Each number is 128 + 32 x the weight over its row's rms, rounded and kept within 0 to 255. Layers, rows and columns count from 0. The size above them is the row's rms in percent of the matrix's.

# layer 9 attention query, 256x128, rms 0.189, rows 189-209, columns 0-63
size [ 97  99  72  96  98 100  97 108  95  99  90  90  92  95 107 102  97  88 112  96  87]
[[168 135 131  82 166 116  62 125 151 124 175  98 169 121  68 132 172  45 128  85 103  57 170 186 113 192 159 162 182 103  98 200 142  98 110  64 143 138 148 151 162 171 150 164 121 136 130 155 118 134 196 157  67  96 162  96 117 109 147  64 134 152 130 106]
 [127  75  65 116 107 149  81 139 173  86 192 110 123 142 129 137 134 153  93 116 173 118 155 154 107 144 154 131 121  81 118 121 150 143 156 110 111 174 144 150 129 117 167 169 129  67 138 164  85  89 101 108 123 121 199 224 121  89 168 137 135 165 154  74]
 [198 139  84  94  95  87 191 151 134 111  75 122  86 181  84 128 131  93 145  94  87 165 105 152 148 133 110 162 133 129 103  90  94 118 115 176 159 145 133 149 134 125 176 139 124 125 107  63 182 132 154 118 123 109 159 114  81  93 121 140 126 152  91 151]
 [136   7 164 105 155 158 147 129  96 122 103 136 136 117 149 151 143 123 130 153  78 168 139 177 109 132 134 189 100 132 120 184 112 169 157 116  96 173 132 113  93  99 133  64 116 129  59 116 170 133 185 157 120 152  83 101  73 144 122 144  84  38 155  83]
 [ 82  87 131 122 129 155 125  90 122 197  74 136 149 124 113 202 108 167 113 101  97 165  72 180 160 100 164 164 161 131  62 134 152 167 134 141 160 160 139 112  83 151 111 105  86 107  89 143 184 143 122 181 106 171 145 168  92 137 105  91  78  90 156  93]
 [142 176 111 146 189 107  89 160 151 104 209 111 108 118 101  81 176  76 106 131 149 143 186  73  86 116 175 103 123 119 140 132  97  79 137  97 127 131  83 165 142 132 141 129 130 119 177  86 132 113 156  95 122 119 154 100 138 133 176 125 192 161 132 153]
 [ 92 162 126 118 130 131 105 156 136 109 162 120 155 139 139 116 150  93 129 120 198 126 209  89  67 120  75  80 114  93 108 101  99 128 133 166 120 126 151 181 163 120 137  87 128 123 171 155  74 112 142 150 159  71 123 125 148 144 181 106 200 152  62 159]
 [ 97 123 119 145  51 138 210 124  89 189 120 122 163  96 153 171  67 199 129 106 103 171  75 164 185 107  80 123 167 153  87 143 147 128 149 157 109 121 165 132 125 155 128 119 137 163 112 112 160 144  74 112 174 137 122 188 167 184 109 132  87 147 146 138]
 [148 132  76 115 137 154 126 142 134 163 110 118  66 107  95 155 123  63 130  96  77 102  94 138 179 112 196 159 128 143 138 140 174  98 136  98 175 207  55 124 123  98 139 142 109 103 130 103 125 128 163 118 102 133  79 115 115 114  94 193 143 142 141 149]
 [179 124 107 122 172 138 164 133 148 133 180  82  48 118 111 130 168  73 115 108 121 121 134 104 127 130 188 132  78 127 135  95 163  99 105  76 116 166  61 115 143 146 142 148 113  90 165  78 155 114 217 104  82 138  80  80  64  93 104 172 123 131 138 148]
 [132 115 129 171 151  64 121  92 111 101 180 126  95 109 204 156 151 185 142 144 175 114 175 102  99 145  56 107 128 124 103 172 122 163 137  98  91  84 185 131 112 133 105 105 130  87 139 189 151 166  75 143 175  79 178 115 131 143 123 155 205 126  76 122]
 [ 80  77 122 177 154  98 122 105 113  82 124 132 180  96 173 110 137 166 124 137 125 121 142 180 100 160  95 113 180 101 125 184  54 174 159 102  97 110 165 132  98 148 140 113 108 107 131 167 160 106  67 119 114  64 196 122 133 166 161 169 170 164 138 151]
 [110 116 129 128 142  73 150 111  73 159 104 153 150 114 184 150  97 144 107 117 144 164 130 157  91 157  64 168 112 107 115 145 118 168 132 128 114  87 187 106  98 142 134 106  91 129  95 213 115  84 111  99 187 112 135 132 124 142 123 133 156 126 105 176]
 [133 160 178 163  78 132 108 111 142 174 144 112 178 121  89 138  90 120 142 124 126 111  81  83 117 171  96  83 130 167  92 162 103 141 101 166 212 108 173 123 166 177 162 116  85 146 121 135 149  94 125 141 133 165 173 109  69 107 167 182 159 153  76 144]
 [ 70 122 116 112 154 147 107  81 138 136 132 136 118 161 145 212 126 106 189 138 101 121 146 161 159 135  52 129 172 119 149 133  96 138 122  83 133  57 157 149 118 119 113 165  86 146  81 155 111 126 142 191 110 176 102 172 170 132 153  80 149 139  66 157]
 [135  77 167 117 132 153  77 129 177 157  43 169 105 154 121 147 144 123 125 178  72 169 142 164 143 125 131 141 153 107 139  93 113 136 138 162 130 166 150 147  53 118 111 111 114 113  58 160 100 164 107 159  85 130 157 173 100 124  95 103  83  98 118 140]
 [ 67 111 105 171 185 123 120 100 144 134 116  96  56 137  87 162 162 142 148 210 133  86 143 151 128 133 130 106 156  93 167 146  70 142 136 121 128 161 148 139 156 132 131  94 100 159 121  85 104 143 137 138 103 133 141 180 118 151  61  85 159  89 158  95]
 [162 121 164 130 148 124 133 102 116 131 129 148 175 123 164 128 148 205 133 105 108 159 143 121 125 111  88 160 150 155 132 147 129 151 160 117  27  55 128 145  88 190 125 147 165 109  60 181 105 111 140  97  97 127 131 171 139 101 193 100 150 126  72 105]
 [105 127  83  99  84 156 121  66 179 147 127  79 127 112 102 125 121  91  89 123  96  81  82 121 147 134 156 103 137 157 137 153 126 135 111 165 137 156 143 131 142 140 144 114 130 115 145 134 144 141 122  86  79 180 141 148  51 174  92 165 107 117 156 164]
 [131  97 127 142 138 146  93 108 130 112  79 125 132 111 113  71 160 191 126 112 147 143 176 205 152 147 105 154 156 175 139 140 163 124 156 132 156 161 114  94 127 155 150  35 143  76 143 129 104 101 152  93 122 130 135 138 154  94  81 129 167 119 212  51]
 [118 124 149 102 159 145  82 104 161 142 127 106 169  83  57  63 136 168 117 143 121 125 149 173 122  94 167 128 134 172 101 224 131 133  93  92  86 168 109 164 136 167 133 133 128 127 108 125 214 137 181 138  79 147 141  92 116 127 188 153 146 171 175 106]]
# layer 9 attention key, 256x128, rms 0.174, rows 189-208, columns 0-63
size [ 83 111  99  91 102  74  82  85  87  84  89  81  65  95  91  92  80  97  87  76]
[[131 139 105 172 192 141 200  90  90 171 154 169  78 155 142 102  75 131 112 160  72  99 126 144  78 151 133 124 130  95 137 103 141 132 145  87  26 126 106 147 133  96 118  49 139 127 124 158 153 122 116 108 165 130 146 167 160  98 155 131 161 146  96  59]
 [ 77  99 115 160 201 104 116 117 118 108 134  86 113 119 140 141 101 158 120 135 151 137 118 177 130 198 174  91  95  92 121  59 141 152 123 102 109 149 189 136 135 134 173  91 116 109 153  98 109  84 127 130 205 202  90 168 139 114 130 142 149 151 130  88]
 [127  73 100  83 135 117 138 141 143 145 112 118 115  92 107 125  64  94 135 109 144 105  71  72  65 106 111  80 123 131 111 112 182 127 124 113 138 168  99 165 138 122 126 102 100  78  87 131 170 156  91 167 120  50 192 146 147 106 129  93 119 122 117 124]
 [ 71 122 126  95 162 131 149 129 125 119 151  98 112 179 116 125 158  98 132 140 117 109 140 151 136 111 126 113 158 138  97 255  93  94  91  58 153 140  96 104 170 151 160 142 137 155 120 129 167 140 106 150 212 164 154 129 139 164 123 190 140 121 104 159]
 [128 124 115 126 148 119 136 102 146 156 158  93 169 146 115 144 104 114 121 165  53 111 127 141  72  77 111 128 135 135  84 196 116  86 148 107 173  97  63 151 184 129 138 147 134 156  60  87 158 130 133 187 168 144 155  86 136 117  83 152 130 102  97 174]
 [125 135 141 163 106 108  83 138 120  55 123 111  93 125 187 143 194 167 145  91 146 111 166 134 143 139 151 119 129  81 144  83 162 150 170 143  71 162 134 136 102 123 119  54 118  67 194 133 118 161 146  79 138 127 143 147 165 149 149  86 148 140 180  42]
 [194 110  65 174 153 152 159 144 106 173 132 140 123 128 126 122 119 118 137 134 172  87  65  97  88 106 159 140  83  87 120  77 194 119 133 100 131 155 124 107  90 151 155 107 108 109  78 125 163  88 160 110 122  72 162 107 168 114 148 149 183 126 161 103]
 [145 178 142 123  89  89 138 143 149 182 144 141 152 105  82 150 197 100 148 149  53 175 149 107 140 105 126 146 113 151 139 255  98 175 121 155 128 104  31 152 130 113  78 160 135 123 119 128 158 145 186  93 133  72 151 113 104 129 123  98 138  73  72 132]
 [130 146 178 126 204 120 106 120 146  80 108 129  96 144 127  80 154 151  97 115 148 114 184 149 108 144 116 131 106 119 131 148 111  86 119 103  78 173 115  90 116 136 134 121 116 116 113 139 165  88 212 149  66  81 141  96 136 124 176 121 136 146 165 102]
 [127 149 182 161 170 135 144  83 138  76 121 106 138 184 129  91 135 148 114 147 161  93 150 155  83 138  68 135 143 123 144 159 125  86 107  88 111 153 153  91  92 181 155 108 116 120 125 135 150 132 140 156 136 113 188 105 154 107 177 130 165 178 174  87]
 [111 148 104 111  80 123 157 115 171 118 163 145 126  91 134 189 136 129 135 149 125 143 105  85 183  85 136 130 138 152 105 123 129 214 161 177 150  91 158 184 142 122 128 125 153  96 130 114 111 178  80 116 177 134 110 181 129 172  97 135  66 108 117 176]
 [106 123  96 137  83 142 101 151 126 125 148 141  95 126 155 186 135 145 142 181 134 115 101  88 140 118 159 113 109 123 104 109 150 168 142 164 171  92 107 169 123  90  90 108 143 123 103  91 127 137  97 164 146 138 119 174 142 164 126 124 101 118 120 137]
 [118 134 125 127  76 192 106 147 144 116 146 113 154 101 131 146 108 101 151 173 132 158 106 137 168 130 190 126 115 112  78 152 138 149 133 144 158  68 168 145 165  91 130 182 128 145  96 115 108 101 102 174 148 137 144 170 136 169 118 123  97 137 175 130]
 [122 135  82 120 107  75 105 122 100 129 130 128  88 147 193 162  86 131 122  82 118 100 125 136 132 168 166 149 117 135 145 141 125 110 120 117  75 144  82 136 141 134 132  92 141 117 179 152  76 145 118  28 124 145  87 180  85 116 109 126 143 165 145 111]
 [125 118 132 154 189 186 141 119 112 141 115 118 160 137 172 161 141 125 109 123  71 120 160 203 139 124 186 102 119 126 153 100 147 152 111 115  66 121  79 126 165 150 109 138 119 162 128 121 190  84 134 155 203 177 160 132 118 129 177 163 126  89  66 155]
 [147 162 152 175 125 128 118 127  87 134 139 145 141 157 152  90 141 136  98 190 118 151 157 153 158 158 142 175 137 173 166 117 106 143  95 115 130 112 156 137  81 163  97 130 143 100 139 102  77 129 134 159  85 202 133  93  90  59 160 183 108 178 129 115]
 [137  93 196 135 190  62 137  66 127 102 143 129  83 112  86 162 117 144 156 204 119 179 113 146  88  89 146 120  78 156 144 161 113 145 158 160  93 103 158 222 122  65 141 127 179 121 141 137 155 136 135 153 156 148 151 126  93 117  85  56 133 149  92 149]
 [131 118 101 147 110 115 122 147 147 162  90 148 191 136 113 128 167 111 155 144 161 105  86  82 161 141 125 161 137 119 156  90 131 142 108 132  83 182 172 129 135 119 169  50 132 150 146 136  61 139 131 108 184 187 149 103  77  64 132 116 157 117 122 106]
 [109 105 171  75 166 153 135 104 106  71 123 114  85 130 155 118 177 128 101 172 148  99 119  97  57 130 154  71 118 109  78 160 172  86 122 157 145 113 111 162 131  74 151 121 146 126  89 127 107 128  95 131 156 130 176 136 116 114 110 130  61 177 122 183]
 [116  88 115 129 141 172 129 102 101 154 150  97 135 105 133 113 144 107  97 126  75 136 159 167 136 150 138 114 126 191 125 109 119 135 123 188 208 154 111 160 157 116 144 113 157 139  95 135 144  96  65 160 162 141 121  88 127 110 102 143 125 101 126 130]]
# layer 9 attention value, 256x128, rms 0.188, rows 160-191, columns 0-63
size [ 79  80  89  77  81  87  76  90  72  84  80  85  82  77  84  93  74  71  80  81  83  84  72  81  88  88  90  81  83  72  79  84]
[[116 118 168 137 137 132 139 121 121 147  93 147 145  98 133 158 159 132  93 141 145 105 122 153  98 141 130 139 104  45 117 110 150 187 122 137 146 176  58  89  73  64 183  55 101 103 122 113  95 119 141 121  93 130 129 151 106 135 202 137 147 142 127 106]
 [130 139 137 132 172 172 118 134 146 126 160  85  97 152 176 153 111  90 110  97 148 119 151  55  71 128 140  42 122 105 119 151 146 135 124  89  83 152 128 136 112 107 152 175 187 153 145 144 102 105 159 131 125  77 185 131 114 160 213 128 115  58 146 131]
 [145 168 119 142 113 125 136 119 135  94 185 100  99 153 117 165 141 119 109  82 128 134 148  49 129 113  98 123 129 126 131 128 170  65 157 158 164 129 132 143 125 123 145  86 131 159 110 128 174 136 205 103 131 111 136 165 132 161  98 126 104  88  89 100]
 [146 126 142 120 103 100 133 120 135 114 100 149 167  80 140 176 116 112 127 116 170  66 148 115  77 147 148 134 109  90 108  61  84 171 128 116 157 145  73  72 133  82 187  94  97 134 127 103 155 170 134 103 127 151 136 132  67 122 173 194 137  93  95 129]
 [119  94 143 107  93 118 164  67 156 118 127 228 125 156  94 160  99  96  96 101 167 104  93 178 134 122  87 182 134 159 172 156 134 171  98 137 165 166 132  78 130  78 120 177 101 108 167 120 142  91  77 183 136 148 142  68  85 107 139  97 112  88 168 148]
 [164 147 129 156  49 106 162  92 143 121 152 157 108 162 177 102 106  97 179 184 158  81 102 108  96  90 147 141 146 112  97 128  64 131 121  85  80 114  90 111 161 102 172 137 170 109  68 161 124 100 123 123 166 121  83  98  95 114 202 106 140  72 197 141]
 [ 75 147 130 143  98 130 161 101 110 148 150 149 161 134 198 129 128 116 157 144 153  83 149 117  85  85  97 120  99 128 125 127 109 172 151 106 166 144  84 106 131  86 209  90 142 149  92 121 126 128 148 113 149 127 111 131 113 112 126 137 187 118 113 105]
 [ 80 153 141 140 116  76 129 142 180 101 170 169 154 118 169 161 119 163 152  66 140  96 162  86 116 124 148 223 137 117 123 144  69 116 129 185 168  83 165 199 153 110 174  95 153 163 115 140 171 111 158 121 152 110 119  98 106 127 132 176 114  52 107 105]
 [128 134 146 163 141 114 142 173 166 177 106 142 155 123 152 173 154 109 113 103 167 125 138 154  74 162 180 183 111  70  97 129 155 155 114 198 156 137 132 133  55 122 167 117 124 111 154 113 116 106 127 144 142 120 137  93  95 136 166 128 116 120  66  73]
 [118 161 119 164  91 109 175 145 155 141 130 115 161 105 183 173 129 109 148 111 186  80 147 122  79 156 144 136  90 108  76  96  80 201 141 117 148 172 106  88 107  85 204 111 122 148 104 138 129 138 147  74 128 125 115 110  34 146 161 166 141 109  73 135]
 [ 84 137  90 137 118 110 155 122 151 122 138 121 168  96 164 175 135 121 110 106 183 110 159  97 105 127 131 134  95 111  90  84  79 173 149 122 206 144 116 112  78 119 196  87 136 165 105 101 136 159 165  94 117  93  98 121  75 168 122 156 111 112  78 101]
 [157  68 146  98 150 110 104 129 146 135  93 103 118  85 127 162 164 104  77 160 159 168  44 189 127 104 136 173 164 174 103  63  98 132 115 135 151 118 100 116 126 138 123 132 131 105 157 105 131 129  79 147 131 117 119  60 144  68  93 121  89 132 124 154]
 [131 123 105 126 116  99 153 139 140 132 131 120 111  91 115 138 142 102  94 134 121 101 108 100  75 133  75 140 151 103  75 106 184 159 137 133 144 185  74  68 143  81 167  63 112 148 146 151 108 106 180 152  84  96 147 162 110 181 126 123 157 117 130  89]
 [ 59 142  96 160 112 135 190 179 151 136 130 142 142  68 142 201 140 127 157 117 188 103 165 130 127 132 113 158 114 159  88  84 111 169 131 101 185 158 150 126  94 116 174 141 142 137  88 133 102 135 130  95 122 138 145 126  66 146  98 152 133 111  96  94]
 [195 119 161 119 144 171 170 185 147 134 150  71 165 122  67  87 120 129 152 164 134  61 118  77 118 143 131 155 100 126  83 108 139 116 112 127 154  98 117  39 107 101 118 102  69 137 151 111 134 133 111 219 137 158 126 146 115 175 149 140 108 127 108 146]
 [ 57 136 102 119 168 175 155 168  64 144  76 137  99 113 146 161 148 124  72 125 116 130 144 120 115 165 175 156 117 107 153 123 157 143 133 124 159 123 147 160  31 129 101 151 128 116  92 119 115 143 107 128 113  97 147 112 122  47 163 131 150 114 168  97]
 [126 146 122 161  85 112 180 175 136 165 137 107 116 129 157 137 147 167 163 127 109 119 154 191  62 138 144 156 106  74 136  96 122 175 143 138 113 182 134  92 110  75 206 119 102  82 104 154 143 119 164 114 117 162 165 129  33 168 191 133 133 124 117 111]
 [107 134 138 133 150 132 186 122 154 157 121 125 179 100 166 170 127  78 124  77 144  99 140 140 118 119 135 167  87 122  83 134 110 181 110 139 177 203  99 106  91 108 180 116 131 144 148 160 116 138 145 145  91 124 160 153  68 116 183 155 140 112  75 108]
 [145  86 143 106 166 106  69  90 119 112  91  88  99 166  85  56  87 126 119 181  89 157 110 141 162  94 114  81 169 148 148 134 163  95 161 129  91  87 132 177 160 158  76 125 123 149 160 112 123 132 135 154 165 146 108 119 191 114  93 121  94 127 144 137]
 [161 115  94  77 111 136 123 108 154  98 160 101 214 145  72 133 154 143 168 121 130  75 106 126 176 143  97 105 164 120 127 103 154  85 174 132 173  65 129 107 118 139 171  91  93 172 142 135 135 208 170 161 141 142 115 113  77 123  80 132 103 109 107 147]
 [100 161  65 149 105 146 167 160  86 148 144 111 147  82 168 177 152 135 104 124 186  87 153 128 103 162 116 153 106  92  92  77 132 183 149 123 184 145 123 105  85 131 190 120  88 136  97 106 119 146 133 106 128 126 119 142  49 121 116 161 158 102  99  91]
 [ 97  76 171 146 137 129 111 138 114 108  72  63 140  97 121 139 102 117 113 144  99 122 122 127 120 120 126 184 136  95 104 118 157 132 139 122 164 178 118  93 141  99 117 126 113 103 115 185 112 118 121 113 117 131 147 124 152 100 186 108 159  93 157 132]
 [103 163 136 125  74 137 146 117 159 128 146 123 166  79 165 179 153 136 147 142 177  99 147 130 114 134  84 122 138 105 103 105 146 170 140 147 204 116 109 114  68 114 175 108 108 137 107 127 116 166 161 135 160 145 106 116 102 119 128 136 124 117 104  99]
 [110  97 113  73 103 140 122  62 180 135 157 124 138 113 125 119 135  95  77  90  96 151  99  85 180  97 148 158 159 150 129 132 161 162 135 176 125 102  81 147 125 126 127 106 157 148 156 137 166 138 150 175 131 121 154 143  87 113 149 150 143 134 111 129]
 [106 143 132 142 119  92 153 143 121 152 138 122 149  93 183 163 136 120 142 114 177 110 159 168  74 141  98 139 113  74 121 106 116 205 110 115 154 201  93  87  97  81 194  69 113 100 119 135 126 125 135 116  96 153 143 152  73 136 157 131 174 115  80 100]
 [117 125 166 145 133 149  81 134 139 125 145 108 154 125 151 120 107 143 115 137 154 155 148  92 119 148 180 189 143 131  86 123 111 132 163 124 119  87 163  72  97  89 123 121 102 141 103 102 126 198 189  82 139 114 100 150 153 138 143 201  63 116 146  95]
 [126 150 147  88 102 123 109 148  97 118  77 113 149 185  80 113 141 103 133 138 115  49  94 108 155 151 121  76 109 116 117  82 107  81 106 166 139 120 101  73 146  90 108  61  77 120  67 137 157 144 205 121  86 110 117 114  81 140 120 129 111 163 123 133]
 [170  92 142  89 172 153 100  95 108 131 121 158  79 182  80  85 145 141 123 178  99 161 130 142 156 122 129 121 153 158 185 164 149  67 120 152  89  95 149 156 177 162  64 154 138 123 160 143 146  87 103 169 124 130 112 130 201  96  94  86  88 116 171 139]
 [179 126  81 107 112 132 120 113 147 114 137 111 156  73  97 144 190 140  95 124 182 103 139  72 161 152  81 146 115 148 148 117 105 140 133 164 195  74  98 118  60 153 131 135 135 137 148 134 134 193 157 172  69 133 120 136 134 111 152  89 157 147 161  92]
 [111 140 110 149 157 144  99 135  94 116 125 106  87  81  64  56 158 155 138 124  48 152  81 102 147 137  75 155 178 135 207 121 117  98 131  95  85 136 158 131 134 172  92 140 147 116 118 137 162 113 123 145 147 113 123 139 185  80 114  65 152 142 148 152]
 [161 162 114 139  71 167 136 161 143 113 118 127 115 124 140 138 159 144 106 142 182 116 156 155 115 124 133 169  80 130  74  85 140 158 160 176 229 106 106 136 108 116 162 126 103 134 104 140 105 154 166 157 126 169 104  98  85 153  98 147  84 109 127 103]
 [113 185 144 107 124 104 144 189 126 174 119 170 180  92 128 153 176 142 169  82 135 101 146 146 101 130 112 170  80 137 127 111  87 168 113 127 128 174 113  92 107  80 177  93 127 126 143 144 138 177 126 127  91 176 135  74  63 157 162 182 140 102 136 104]]
# layer 9 attention output (transposed), 256x128, rms 0.166, rows 160-191, columns 0-63
size [ 93  77  89  94  79  86  93  88  89  98  94  89  97 100  73 105  90  99 103  78 101  94  97  86 103  84  98  99  98  83  83  99]
[[117 146 107 136 120 137 147 157 159 124 135 117  87 159 133 117 109 117 122 143 120 104 128 117 117 113 105 129 114 139 111 161  96 144 123 123 136 108 139 106 143 195 118 124 123 131 165 105 176 119 137 143 132 133 133 138 134 122 138 115 141 115 125  88]
 [106 132 187 147  96  93 166  87 114 125  66 168 154 158  89 101 162 121  71 102 118 191 138 175 136 102 152 128 159 218 101 102 121 112  97 152 161 105 157 136 159 173  95  84  89  92  90 125 141 118 146 135  89 184 151 104 142 175  78 152 141  89 170  67]
 [103 117 175 116 115 120 147 148 142 124  79 189 141  80 116 111  88  94 178 133 120 122 136 170 102 156 148 122 130  93 207  95  88 144 114 109 119 125 101 144 140 192 126 177 119 124 113 114 129 146 138  98 115 142 106 126 146 179 168 156 136 151 202  97]
 [107 138 123 148 147 135 139 149 135 139 129 124 102 154 134 105 129 114 104 151 118 133 120 129 133 126 101 136 110 142 113 140 115 143 131 122 137 116 109 100 115 232 104 122 121 120 156 106 166 116 150 132 117 105 116 136 118 129 145 116 127 130 145 115]
 [133 145  72 122 173 181 114 140 127 100 118 106 126 101 188  84 165 180 158 132 151 118 108 107 141  67 138  90 102 127  81 147  60 116 141 135  95 128 145 124 138 135 111  50 174 148 169 123 156 129 184 175 123 110 105 141 161 111 186 145 103 119 112 145]
 [129 153 175 111 175 120 137 129 133 182  80 116 144 126 114 100 132 142  58  36 110 176 132 132 179 154 115 138  92 143 153 106 123 110 178 153 111  85  85 120 127 144  83  55 112 149 139  83 138 151 174 152 113 164 150 144  98 129  96 106 104  94 100 184]
 [133 147 132 139 133 152 144 130 126 124 146 104 116 165 108 130 111 108  90 141 137 108 115 132 143 143 116 134 110 126 130 129 130 138 131 115 124 140 130  97 135 198 114 104 134 117 172 101 153 135 131 132 107 129 120 118 111 131 149 124 110 130 146 129]
 [124 108 145 146 160 141 152 127 104 157 120 127 114 135 139  95 128 134  82 166 144 157 100 146 131 150 126 103 109 142 107  97 142 104 103 102  94 121 129  52  91 207 142 132 123 155 137 102 116 149 138  99 119 136  88 139 136 140 145 146 157 128 138 159]
 [102 130 127 105 144 118 154 138 129 123 136 106  94 141 134 110 108 130 114 141 119 129 118 127 131 121 119 103 106 125 104 145 118 130 115 100 112 119 128  76 129 211 128 112 114 142 160 108 168 143 131 144 131 133 115 133 135 117 139 118 136 139 129 104]
 [118 131 139 127 157 127 138 130 139 136 133 136 100 159 119 109 125 118 100 141 127 139 114 133 136 131  98 125 120 138 113 127 130 125 125 116 132 122 110  81 114 249  99 121 129 131 160 103 165 116 138 128 115 127 128 128 125 123 139 134 120 126 157 104]
 [131 136 139 141 145 130 152 130 130 126 143 137 112 152 130 117 115 114 100 151 122 123 129 141 124 133 111 129 114 133 112 131 126 143 121 114 126 147 126  74 127 215 112 132 123 121 165 113 161 117 128 117 120 138 135 130 124 119 147 147 134 135 156 102]
 [141 142 144 160  96  76  99 124  65 124  96 142 187 117 149 111 126 156 106 138 122 118 131 103 104 132 164 127  79  94 123 208 137 127 140 136 126 134 132 157 129  62 128 140 117 118 102 160 117 153 156 148 143 101 131 184 113 112 144 115 144 139 118 139]
 [135 148 153 132 116 146 137 141 123 124 107 128 136 154 116 130 138  95 145 135 135  99 139 146 132 135 121 119  99 135 152 163  94 138 130 136 126 106 111 146 129 208 117 129 134 110 154  96 171 123 126 131 134 134 103 123 131 132 128 113 117 109 133 130]
 [134 126 127 126 149 146 153 109 129 109 152 119 117 167 126 126 112 120  90 135 119 115 123 140 137 128 105 121 121 116 116 139 130 134 138 129 120 147 105  66 119 216 112 129 137 119 167 109 171 131 126 116 126 138 101 110 115 115 143 133 114 136 144 116]
 [ 98 148 106 110 152  95 133 150 146  87 132 137  62  70 158  86 136 155 139 123 110 164 145 130 172 166 125 109 186 136 159 157 127 140 138 156 147  87 116  99  93 216 156 124 166  96 141  61 117 140 118  87  99  87  89 128 127 145 153  78  90 158 173  96]
 [127 136  98 127 113  94 128 120 146 106 155 126 121 199 124 157  92 109 135  88 119 132 135 142 154 127  96 143 103 163 128 127 126 119 124 131  96 140 140 124 128 190 150 106 153 138 148 152 171 147 150 153 142 144  94 101  97 134 135 125 111 127  99 121]
 [ 92 131 136 110 148 124 141 140 157 119 125 143 112 157 125 128 117 111 117 132 120 120 114 107 146 128  89 126 113 158 118 138 111 121 122 124 128  88 116  85 110 242  85 118 142 128 155  94 180 133 136 123 119 128 118 131 135 118 120 123 119 117 146 111]
 [112 132 119 152 140 149 145 130 116 113 137 113 112 162 134 121 123 117  98 151 136 117 120 135 123 136 114 124 133 138 104 124 121 134 127 116 115 116 151  72 120 214 103 102 136 133 163  98 168 125 123 114 128 121 110 120 116 130 112 122 122 125 135 107]
 [147 127 128 122  96 126 119 130 122 143 134 134 144  96 126 142 140 143 151 113 130 139 131 120 117 129 159 133 132 111 133 125 127 123 122 141 143 131 136 176 133  18 151 134 120 129  98 147  93 129 113 129 131 125 135 141 137 133 115 127 137 136 116 156]
 [184 121 100 153 135 101 134 166 114 126 117  82 145  61 170 169 133 101  82 156 155 109 146 123 125 163 179 134 164  91 157 184 133 177 158 128 126 142 115 122 129  82  66 132 117 149 131 203  96 125  61  88  97 114  93 119 158 163  68  88 153 173 124  93]
 [112 128 134 120 150 132 145 125 143 111 129 128 115 170 130 127 113 106 110 129 121 130 124 130 145 133 108 126 110 143 126 144 111 139 131 107 122 137 106  85 119 226 117 116 142 138 159 107 179 141 136 128 125 133 121 124 125 117 146 133 108 131 143 105]
 [124 139 147 125 138 132 124 126 127 140 125 147 124 168 106 121 157 157 158 108 128 108 143 125 182 122 123 165 111 168 137 162 120 103 134 154 119  74 112 125 103 217  87 128 160  85 121 111 184 130 142 136 114 176  69 116 105 136 127 102 122 138 103 155]
 [129 131 111 132 149 153 141 140 115 112 141 105 120 150 121 139 108 105  88 137 138 111 130 143 147 133 134 127 112 130 118 138 118 142 152 121 124 142 118  81 141 196 114 121 149 131 183 114 160 119 121 114 111 128 115 120 126 130 135 128 119 144 148 110]
 [ 98 130 140 232 144 109 120 139 113 122 106 127 178 103 122 160 101  95 100 189 226 107 121 218  94 101 129 138 153 128 148 112 118 176 145 134 126 112 213 124 161  89 128  83 137 117 144 142 129 137 119 106 113  98 153 114 150 114 128 150 123 116 137 128]
 [119 145 130 131 141 145 154 135 141 121 129 127 102 171 118 118 121 108 105 130 129 113 121 131 143 133 110 126 116 139 112 139 117 134 129 112 128 110 115  89 122 234 106 127 123 132 158 103 168 122 136 127 127 121 112 136 116 122 128 131 117 115 152 107]
 [107 129 132 145 141  69 148 103 126 146 125 146 116 164 125 137 141 131 113  98 123 132 116  96 140 121  87 122 110 161 123 117 148 143 122 124 146 115 101  81 110 234 135 128 150 132 120 100 150 126 130 142  94 120 133  86 104 108 159  82 149 152 143 109]
 [116 145 141 163 121 122 138 185 149 150 139 153  92  99 175 122 132 111 141 147 107 164 191 129  87 144 154 176 147 132 168 142  65 163  93 168 135 110 111 173 116  94 133 141 193 115 165 110 134  99 148 129  76 118 129 130 158 148 147  97 179 116 128 119]
 [132 123 128 130 106 131 113 127 120 121 134 122 152  96 140 138 127 143 139 110 136 126 126 128 126 121 158 126 129 108 132 132 138 126 131 142 126 130 150 170 139  17 158 141 136 127  93 147  77 138 121 125 141 133 141 129 141 133 124 132 135 136 104 144]
 [142 145  64 170 130 117  97 157 111 119 129 107 116 155 132 152 128 107 151 132 164 140 175 180 116 117 130 157 143 122 176 130 157 139 156 112 123 145 137 132 149 155 142 138 131 110 155 160 127 134 115 119 147  89 186 120 162 137  91 149  97 109 138 138]
 [135 108 128 113  98 130  98 118 130 125 119 158 155 123 153 147 127 141 175 117 127 116 140 133 125 143 158 117 135 127 152 135 135  97 125 143 122 123 136 198 143  36 137 149 132 124  91 171  93 136 139 123 150 135 148 135 128 135 112 142 125 110 113 165]
 [115 143 129 117 160 109 142 137 122 108 129 125 140 156 108 127  93 124  93 139 128 127  98 113 123 130 110 129 101 115 122 167  95 131 156 116 126 136 106  86 111 241 111 120 142 120 156 109 164 130 126 110 118 136 106 145 147 132 178  90 132 136 158  99]
 [114 119  97 159 122 163 137 135 128 115 126 107 112 173 139 124 121  82  90 160 131 124 111 122 109 147 117 116 132 122 116 126 126 135 136 127 126 117 134  97 118 206  96 115 125 137 165 103 162 119 165 137 127  85 119 139 140 116 110  97 144 114 125 112]]